Weights of a small transformer language model.
Size: 18 layers, width 256, 4 heads of 64 (1 for keys and values), MLP 704 squared ReGLU.
Each number is 500 + 50 x the weight over its row's rms, rounded and kept within 0 to 999. Layers, rows and columns count from 0. Numbers have three digits each. The size before them is the row's rms in percent of the matrix's.

# layer 8 MLP down (transposed), 704x256, rms 0.0901, rows 660-703, columns 0-63
097:554445579511530484445597491540482574537530467495584514496521498528436504620556438465442516562541486527489484494510588489433451402503397527600359451493595463508464429541465435499683496582481543
104:555435489426522476427481473437431496461509502567399484481515545440455441533510474490447512465508375524485498534469486479535604446511562505513505541440490526453423575596435574420439511581514468
104:616488391533505462490443557505511437517518542456548532514635424458438424507407457495523569565532490516548456456539526480465630542483525377574506441464423495495513554440501444532455587515528442
101:457397470456439578484426570468552466443402511572448515605497537456501425580522543465468487573648450524445514518470508527535429424526443458552641527457428443556429456516573525512474623491558470
097:482464541520543474506476492503542519461461539536546440510471485517477606506399514519502504458615450461531563497551554520479503394515471408493525604589553441531481544554487477525544593381463508
104:513559502483522506534466535535502551496507497484553491506493558593494479542367472563564478596483523422537561402590445552447456423532521520507506480573546598434487425494472479494422468496535496
103:528384510546512456532439483429473635466479497400495431436509507637449518441497548425473455590463505506537500466516474505572532536470451511561450491506393544573521491545426435551535531527385468
095:462438452390521472467431447532462445530488520527499497438522469427543589447403482388503403545437382573466491573469487501466496485497495591463545498506535403503569457466419465561460456532429396
099:503562554520552433465520514475564514476534623537365433513511411482438474430533430488441532442579486484449537490488505480599496512448553504493547476554472553516462441570495355473389457523494501
103:415517578470426432453497499577469520447595509516498521483469539522522452547488435508455464409495496549422512486555577542496534518420440424448506659471548447560509510538566418461507390428555468
102:531528545578576469538455528531447490462590548488520403493532458459525392534490509512511507446523539462505538458483555499507492543543484536461458500421442568423521440501548563513479521478563422
098:563444490541441521495419393532444507584473473449551498415446594621593462519486428515444544451436596502488435514524428456527495456461567552542572537537489479513563576578442484543473469550474476
106:426515552495496459404474486452489566450493510480475535522483522559553516566481490529506499476548497497448485477466459503491565579384463513536543556492495553453358451563510527461494519484520507
102:475483565510529556416474512505419523518463538486520461482504545465448501413504506552496563457420469426481470578438521445418428540501528509512440435508431516525454493424466551416508560485539543
099:415514465506410484486588532507541530487501465478490470508497538537496465518551452484521468584511449586497542406516520450582568528544528549458446556480571584539484575512407465443551382482528463
099:517510454554478505413551477516400449584542495509494540531635494449468462509536534588462506512503497451508451521606547543476631458537469471399613479508570568482528474479440531545502489438431500
104:540563474568552453478486459450494419514474493564566519464466444467466473491445543509530524403446527503494394473460585479566505449500428534525509550453404457526478534523592560474473578487475460
104:445521486483556487502446517562482474581511549477584523489478501637532495496413457520490481515581535460510528539477482591429499413531459517491469495444532514450534467446515523534538514534479497
096:499568581437523553564451522428532572494462458588436455440458455527507539463585567507539467517437519576543463506499464475566475502601508387527529434488464518537449526517417521545443525436504539
104:418461464527636448576515486515505485540480513640543468523498571535485461506456429475436487494522431542452467513567502466540563480473440461513562514517518494470544485410423431571616496555499555
097:482504469424558534544490428518484452363554382492442537528491527521508480462513476488392501403474576516549520565447604555455423505416461489452466517540456453514470548626489568403514502552506513
099:493473528476551560533567560530477391488460502413447499469405520560563444608548629560462567441462473527485481437460418571399557487577553468476415576539590618459512494559491521500407518579407524
100:442490582558427465570566556487577513566501511528539363380413567508447411510525545523471547605467426484514512482569445539577476483511416420458540455520437464560442418457449560511486398597463481
100:500482489445407593372583538526437560477555535456501503518542496453470449510461436528430554488633469504460469408592562586486538537434460526568507445431482482489399571439599489583435487560598503
101:485442539587482502556551521491482409544504506485480437523436485416535459509485525560496533580495550585563472580483572524533465531548429489498464490536425430532449542518532516446462520416514457
102:539559533360480549465504544577509510494511485486455405490456461464517490433414544482518566496519648492541590461498555550493452473495430502493384530431471532498608450462534556417557510565482563
103:474469499570481525500446493474439538522529455477517569511480482451634420468436556536451559502568420585493481496533545496499606534472523452589506618503474452509551621572483427541579602515539492
105:501436504479428470471483402496523500468555486484534464433495542483550528570510538589471515485482480549573511432562452495571497551457438473522530531507523422494535544543507451557487524519387439
107:481564487609547502493606434509537527343512461454527487468506457472518522478534433544578420415458517494481480547489534458506573511499487518474493493549445437467546450378590475514621517450499520
094:538575516489398431423560530575535508518518434467520499367526572498578641475595505451520532472470442446517485491504529599405481482477457566516462434582496523524634548475480463460438498427540513
103:457484545509474445493557508483455482505568452513362512471505505492434466410511524429489577620531436451471437471589463456539476558570475464431503472445527420477464584505517506518511508504540541
098:454541536494499488591509433532449425550551479531573393522495460519478594503508547589553489557489505441428559493546441504484489478592555559445505391428520555496579495508535519456481486474466414
106:530520426601450593467498486470498532463561512484511570518452467538510601505549397517431485608600575476492531560446456533508480501475390546488530518543510493569548540501492536453492587496507555
105:443533333452510499590554510478450440573551546521502420501473454582559600485419578488507526492493517420474544530518515588480468538516570564512477413419497559515486570431416533508557447562542510
092:458396534421423487472453467504426490534499413421507515554473594506556573555494420547484521556434457464458519544436455490517427439480506511482542481466473576477541510484563457508456503397557536
102:498502556518555532473390515493545466426566496417482451560576584476501451525435521544523573443530576543513523506564550442504453501481525471493472497398532515514480494540488444427575438485476465
093:443529493504475536438560416515508474547368532519509592517508455415399444467531481482533544487479473484590536498499506491459473563468462464529633489484473527519365514504431573462463492260463476
100:541472467494401503466630577505533459518502548471503569488471594491517470487471388439516476493571500525577441481441507454567506553480484501517607533384488405586559471526440539457551440529517467
099:504520528508469550449555372482401500530498421511460488426499509431514493479498508408507517523471533513483592454462523490509440462574432542475580521531433657492524557469538458596437448454523452
096:536456398522498519542472526535545495415476425506513473490411506531544544545522524444572597442581491507460491419427533549555510469478565471516528507485447476429440582446480543503543520467528637
097:457580479545523519578428563564514455488442475510513565529443466522474543493533491436385605495421442459455463577475514521538508436552542536462468538519477489454554580471524572575542458387426520
094:471486532461531471553638430380489508421550483577442515473495514565548624522530514462478528548470552542532497417521552442394537570506517477530523509440480461471449500504404507519516502500414496
103:456418408429474536512533511463563425546526474536521554495506467475495424527556498486530456558460447378434493522580546495510516532492524514514473411504498458478439447488459492513455500543523513
101:577560467603547479481572498596528484486546479543472423436524460449483441475521495623545443484498471448532424455532449586454420529400515498555492503487511452460418533611449498520504557498464540
# layer 8 MLP gate, 704x256, rms 0.0933, rows 661-703, columns 0-63
113:620458495431448522496466504520480448517529378486530617514475480521496487566562525582601514452472453496491590497514522545485544518581548502518592508561532450449520493455469453464424559506512455
107:550539463422426402463528453556516540458494518480433461503534401509476428361434511490565487467510458547555589452438457481423512554548583500528440478448527476387523496488466517535460558400565454
108:484453365449477515475475534435496416431485570458483450580560492474566394532564465466536542516487569466455554474584503518499494482484432508491486395436505511465588501563551448519453489429525503
092:520496471467439475466406605373525501414515420563480516582463481534513504424574574564443507476465582462479522470449550501513420524608497506434459517411552460492530406462439459493510437511467557
105:475489508496485523601534559406449462485425447470490467613415496546470485492506554463501462383494521499445509522538626411533468547443444446441441516376446474485455459523517524516505485505414562
107:508537456492477531471475452496421518508445572557545480516526519493471444552478483588532486455545510559467560561547457418486469488448505533536570405539531459553424457430446589533534472532522539
094:554402506453451409563525443577492497512568542499559505452551431552563513499416549514540543438393434477420495388528466497442527563519458483493409491508399443493533493534486539499508440506466489
096:479488467514505402493413513519480519526497464504525435505498525527490436484497473567480541525458516427414511449579525469568625506463558533496557520539553536431512437516535574474586478497504573
100:556547449569555416456541467526479442521519449372465587431590472498487368541433481510496447609544650495545472490460469562476486427510504549455541477458523496512546541505417485517463578516531590
104:550522557425532540504484562566515404523549496570494523468479479454484454434396365504600503452474542487472524539543562494498487524519461554499525523410436504420467560550501445425483544444483484
098:459542426544571405540569508491510497563468502513453491488512438548419518487545433579536468417518413499377467545509520534476534634506471481518552588481504470462548531501487546507458564477536524
108:519509529450427543512443589585469470575458452404495454441453459461451489521497510519546495587525445413476505459500453407426490487559514541529435392565506446473544420563461501515501467473489472
103:446548552502441525510541580462563477519498481430473443533570562533447588538531507530549502563443478490362588477561476488463490570516507531561460497431448566461437527505497488488540597522588515
096:480453452582513482659455562510420469605451465487519530566493398500443391527510548454444564466540474515400446593534484459475507495478530505447506413435455622469530476475502516536461542456477582
101:492470507493443443507501520508516412464522525514567490553512519531589551558432470525554456466510516550469469420518515479481581419532530452459580465508560477474408543455595468571474547446558419
109:471499497519525473426524538489504495491445552539489453493558463525442447444511530493453490452504437505424492511486572441526523541513497487446572483544429486532493408498534477481488464444500567
107:505521466502467405499428505469477471468458465396548433476498489520502485478556498571521487520477532505446592537491477458389529551561537528460556531537477506491536502569418495471538500471549548
090:461541388614536551507526486576574493517555476453570549515560497577607485568379482492539497519580511402445491482524508527450601554447406573579516591422536526498522504466533517495489507546563543
105:532400470580487521563477475491535397563404459475627497548452499547481549573479523583562465450462493523414554470578494574445521590581426461459520521558478494562482392472523401600505474500485559
095:450443496563603528537442500478485446468450468554446563511433486590516526520575529508538478449442539541494494521552625508494420591431587492425511437460572491525532456583453524455532502548529454
099:475469522487464510575530473559494436407520391468511515503457477490530466492499490515480567458497494497497471514499527500390455521513579552509583488488426523524384421502476542544493523472488524
101:434522482519532497484438521556507433534458482566518515508497525499448471540414473442491525468421471450473372479491510378447579477537509520472583542473484550516479503522524552558516454434544468
097:439529534586446547450386525514423431505439565485487459528458449480458472571454517488453440556513542451491537495432440371500403628551432512439471491488399553500394459442479469489467506458533563
101:525513574508559530509482525430437592448539484449492459562471452544563470549513512465555478446413538419486480535501463480493477570472520547404440571533437481535573539517501558551496556532426517
104:500487537580405398459552519592571449482522463449567571354504570498558471563470515463532393501487402457481500530439477441524593431520515473582484488478496484403425473430508458558364537537481483
107:512562495481597546552512501445529433548494410458537478522496564474598464513483552486648509458390476495519505500545580475558527454467506505439514567543501524565440456514536505541499577444424564
104:395508547451532612433494466498411519469564557533484475583496512512429568471522523575477486529469486548515525571484512447527480518520523515587512470488521570486495457427440506403397449472521480
110:498553462635422447497481508497587577496392481444527409456491515533494540501519421558534505362448594470470447422531556497439489552507493517464428507483466467516481453485479444493521522480450478
092:545489408436494494554520495503559457506451522459565535498570541538443501616541486491631507447499470472499494530527488465506428492367504549574539435450500532559433492510483443361518519509487512
104:512456540501452499462467477490546522523494451502448576376477519539492569456523503558423444430476536532530508455568413548610454482546530465552514536439466574524467546511387502491498579487481500
095:460518482513513479486607513625480442469465511495460522592577493510432489537515509440520414538530596570466468528496485436411530557555549578560525509547479526436394525388508619504460553463531572
104:451553544429549552543533503526517511629578455460523466470476496528484421538566533501466491506398416444574464471492430437484556564490469414453580447461393433456517426581490497509433487422485480
108:513481466515491502539473473533492436591557581519532518574615495491456517474511482476494526573424491533450437489440425444489548484519475499543518484527416555451471445409546448383497524430460513
090:492497517458335447525565490498503448530477558489468530473577500531490554543515566522500550538525441566409483513547452461499457553444443550495473492512548557523564519512503512513561518552490624
103:560531465436494551537500430497430540488491473527582504447529512530554521550502550497423455501534524483506610393435428476518478612580532436464528500491541557568499546545438504558449424464510529
097:557498447522506539473548527586583493514513453534528464411515515505557462535613526461633499563494470509589476385514465436408548467437501511475539459501443429488385474516350447540452599481423516
101:571528540545499408502465492503513525487512501421461527430569433527440418511563501429490555422454605482432527473538585613546459560501514539577498540481468492486496529457461458493438405405385593
095:425476554517578553337450425512495504582542534510430568640487402456463471478503446496488529529491515466439397546519479525541474468491482526542571453575459422570571483486458515444419431471489495
090:547557502479548401404431522491470554507419544480528510471461480481562580499501565523429515522533448405513418568517524497393505543509512483465465548514570502503497578475590547516453411508523548
095:490575569553462569475516491456519484455495522544530477626484498462546439457498494461531476495448576564526592447492527482494500524583422481557537538508456499452516492545500527559430431475582611
091:501400522542521408454450525563551469530482520524574557502463452457505457492408526580479645430399555557488413386457548409560440471499507480441507434521550602486528397556517509441560525438480559
108:505411571484466464555414491523516508469492529517442470470576464499454542459519564447528532607512520540446487530562387547545403438559482498506568542515506562513615528397524499433484487517533514
103:563491576603500506694413475442494436600518368538572446537619494575462518435492459486503518503482597498477546421564480499574510509469486521546612476482501521559548589405421414483517460508584577
# layer 8 MLP up, 704x256, rms 0.0937, rows 661-703, columns 0-63
113:524403489451441584542448481553507441489508363528547556537453478455487426549554522560614491492500489490459531519515524491536546515554547508453561534514509491461457454502509519421413573529519445
104:468499565560590514472452506409473512514513436464432529513451568446616440569573505463389520411485522493488448589516493531552447501578525494530528517541376500520403426473462553515516453581518610
102:496539457517465494536493475534515431500588423443454551571555403478541504492533469489499506517534504462386472493531477469516472443488463537572529450434518506493578560448566443478474514439520501
098:485508489459570413394511424477424496442518544373491444486532506531495553503485517382473446486559595531569455496497650524519569510485497571446410522483498556508511538470516593477520512491664641
104:585497567573503485560481603517585520461557541507536504450533421506512446500460420515528505544520586498534514452562540509506413470485581501496538571497601475507527599457601490602537569472542456
105:517513515487655500424559639505522471476474501420458455463486471486412474432521541514401454574497537503481456432552538568533560550489508486385387524413488584550482460511540497495480439457517445
099:605468530503580561499417538534448528435480495482537540516480460540558535472484526526512561456442544419518476445526476508467416588568516493486576505488423477527535524492552502437448508475521474
097:412474499565429515508475534515460510507492446438621498519514423451548513523474476525512451510507465463432578452512583452428572551489424565534547631528436520584482479536439531448445532543548520
100:596535562541572479479505449465571483428491499504426494515459456543521472438438411463513540492490516411462499452504540491570457557540506463445461469492499483509556513496525472581611531443506556
104:502506529507558516451451576550458493523517535542533556469523514545565529461428431486543579550558496436480504441533603459508490493515500486469469501487583487364589538520601400453490621465482485
096:533464609472463490528427519592572497512637480486486490484426507497491503521504495494488478506493489515541490438509499515483442434477587538481507566454623498428498524487544446462525454524516390
106:499470434506483480537485528476383526502494481465502517532480485497515487533538416434426410441463407352553468559468483487555542554566497465505443477521490479545467506484477558489499433446565531
098:460452496423476454411454510507438632545498495445504466470473489528470470524406581502385527543502525541490425557429430462498570508484517403524511453585420534548561507440497557434544578513454531
099:484547601493489504479472480498434431458436495582438417507557473456575522582533411550502372418491504537575515581487533429485585498567494459488510461492578438456459527449473509525487490515549558
099:469436542584448419557390513487437500500392476517495345557524515485469556578434406525564467509505467462542579559450502466474501522533405547498575507492495474531490452537450456432420464502461527
107:573566489543474510508567553466518493520488469417569440489458504465442475443423532552448591555458420582445505387486572472539444503432427578439437388505489446623465388473536533438476479507542432
103:485413476447517565514436440511479477602471603511467454488506494463527446533502420570580484530509490556555447545531532519479526425539417488486576436561543544457606408490498494522490603539552467
096:528528463533452482510478508463491480522424471497495519482493494556512450512462501384548566516478442494499514576597493370423438526469486449474502656446545505468561508570513482508579431496459483
105:527434495515480532509440493583503443564407456464577521540522525539435547528518468550537407470566525458388530450572525517400482553466494533498492525545453538512498472474560440555571447515496533
097:531466460392446506466500522463487433485432538441495445449424501560516408420573532574516545447525530499484597599526483554531509576490554491500461485474463495560489530476538477455428430473426485
099:553470505419529581528466548558505403487475550465476484552467519504616491519420562572467620377479530493518536558467550539446502395547544430540545511519534549418422526498407526450474561502467573
101:496454432497441548424405423459460395469480524460458471561456463501518530536460515451562571499474539398586467547561455605509508477544513537599467480549480492445452451506517458466528407542547511
096:484472572450462546438465462524418502419380503574414475524374417558467506443428462478463587459500570497468442531485523500394461577570438492468602441608470515435530518522484469483468501457515463
100:428512480551497426516398563461550447501481482519588518465482524502554552596533498498569499450487523457522448582510575569584529563447487501470522446490505464491530517490487489448473490469494487
102:541537505449527454445533641434491574448470488518611506461499505491524502491602497611420433477505465463518490483538485491500503464518498526397491432545606410489486533505431500537588464519458520
105:503471438557427554519453567519477435511440553445605513508553507463432533437566525368477517523466543575492482442552515431538441496495602541475437465503403523496490427481444464551529432483617471
103:543576576480462458472523416544574509405473534456510495425561540465567532544518547448456561379518573441543466438579446537511457569492490476538555534599456475533484638566558478542568489544486496
108:573533370607496480515502429560537459507373485436560417468483476463450445557516485559477554487469607486451455493516579489398520463587469577527485481480508553546505456457521539456415476488327548
091:468542591559522562476539519550509553422588484506472521485459478450539457406461504532439509492501515559518460488473518482441545496597557533460440610585475529450547489490600523596479500439493457
102:508535589495424495441542522478530428506468476474433617497442457524519623492527459467475555403491518464568523510528512473488518504560443546590548454420495587582536502537401474544411557531496466
098:449552490523572489674404480484466530547466476554558454475476464485484490544532554534519496512490514537493482526444452493538484518545513511485443499493495479475445506402501605574529518525520520
106:472514559551400429514436558590587487475505570565496547480515454457516482496455523518573592407362513474544496508487527447539491456486563443465449585532504510419463404489501477494500560546531469
108:474487542535471472528488588472536500440522549491491435562453529541464508504467499448455546506459520496577492529500561435440378473518505559409515525553542410464531452605445516537525480538438480
089:512499504521545511448547466495510630493455480558546471508484546482551465443573490552481411491440498483506499442479461579479477483563557470486540464422474515467462512538504445480465491460501410
103:474519418320500507452525474505463454505525352446531511430544471488491481471479456478494422497459406441486453590400532536482492447514468577526482469584492416586501530550470563459489539431469504
096:373504514515506439581448532388492445488422579484452493482538414434450469521542547521462458432521461469512469563424494524502489532495558495544465551512546467536440468479529546536469495474513501
099:566451472521491375471493482449485533496501517512556470461521515538538521447466574502414488492493410469504532527497439454511509494450587387453490475468503531461584457478534587516544486574510519
096:472493501522467468538495558492455542491496534533496428514441448498519493507477466615548521510541447506418511534399514449536551503524427475534633431428584445519527434479460497509460398457448469
095:445498507475495490415535519447466459466521564485516424481541493480483492448479446419444513520439472548579552536478542394547504473474482466484516438519550517517479508507501473503422479516411362
096:513487396526501490605508471494446455540558577529544493433539550480422544504501533484477449506529392585536461532528472560409533544482555501563439497483509479508424567558464570543459566461555444
090:528552437486436556551585463459415559492484505449450462486532497605465580487592465452506335558564499412532555569568439638440473519557492493530434503490467414522462582451497502599414476522488442
106:509576493423464454453545435479524593546540501454600447534590492452558392492519461522475565503559539534603420490458542489476547495451497582609467508563479477425511516531489549505556543469513487
099:391468499486485550371495465587555497466492535517435466491439453449515636524523438472411513453454476643561558572530484513450483526535477538539432530501530511423490428598514588439543445522540466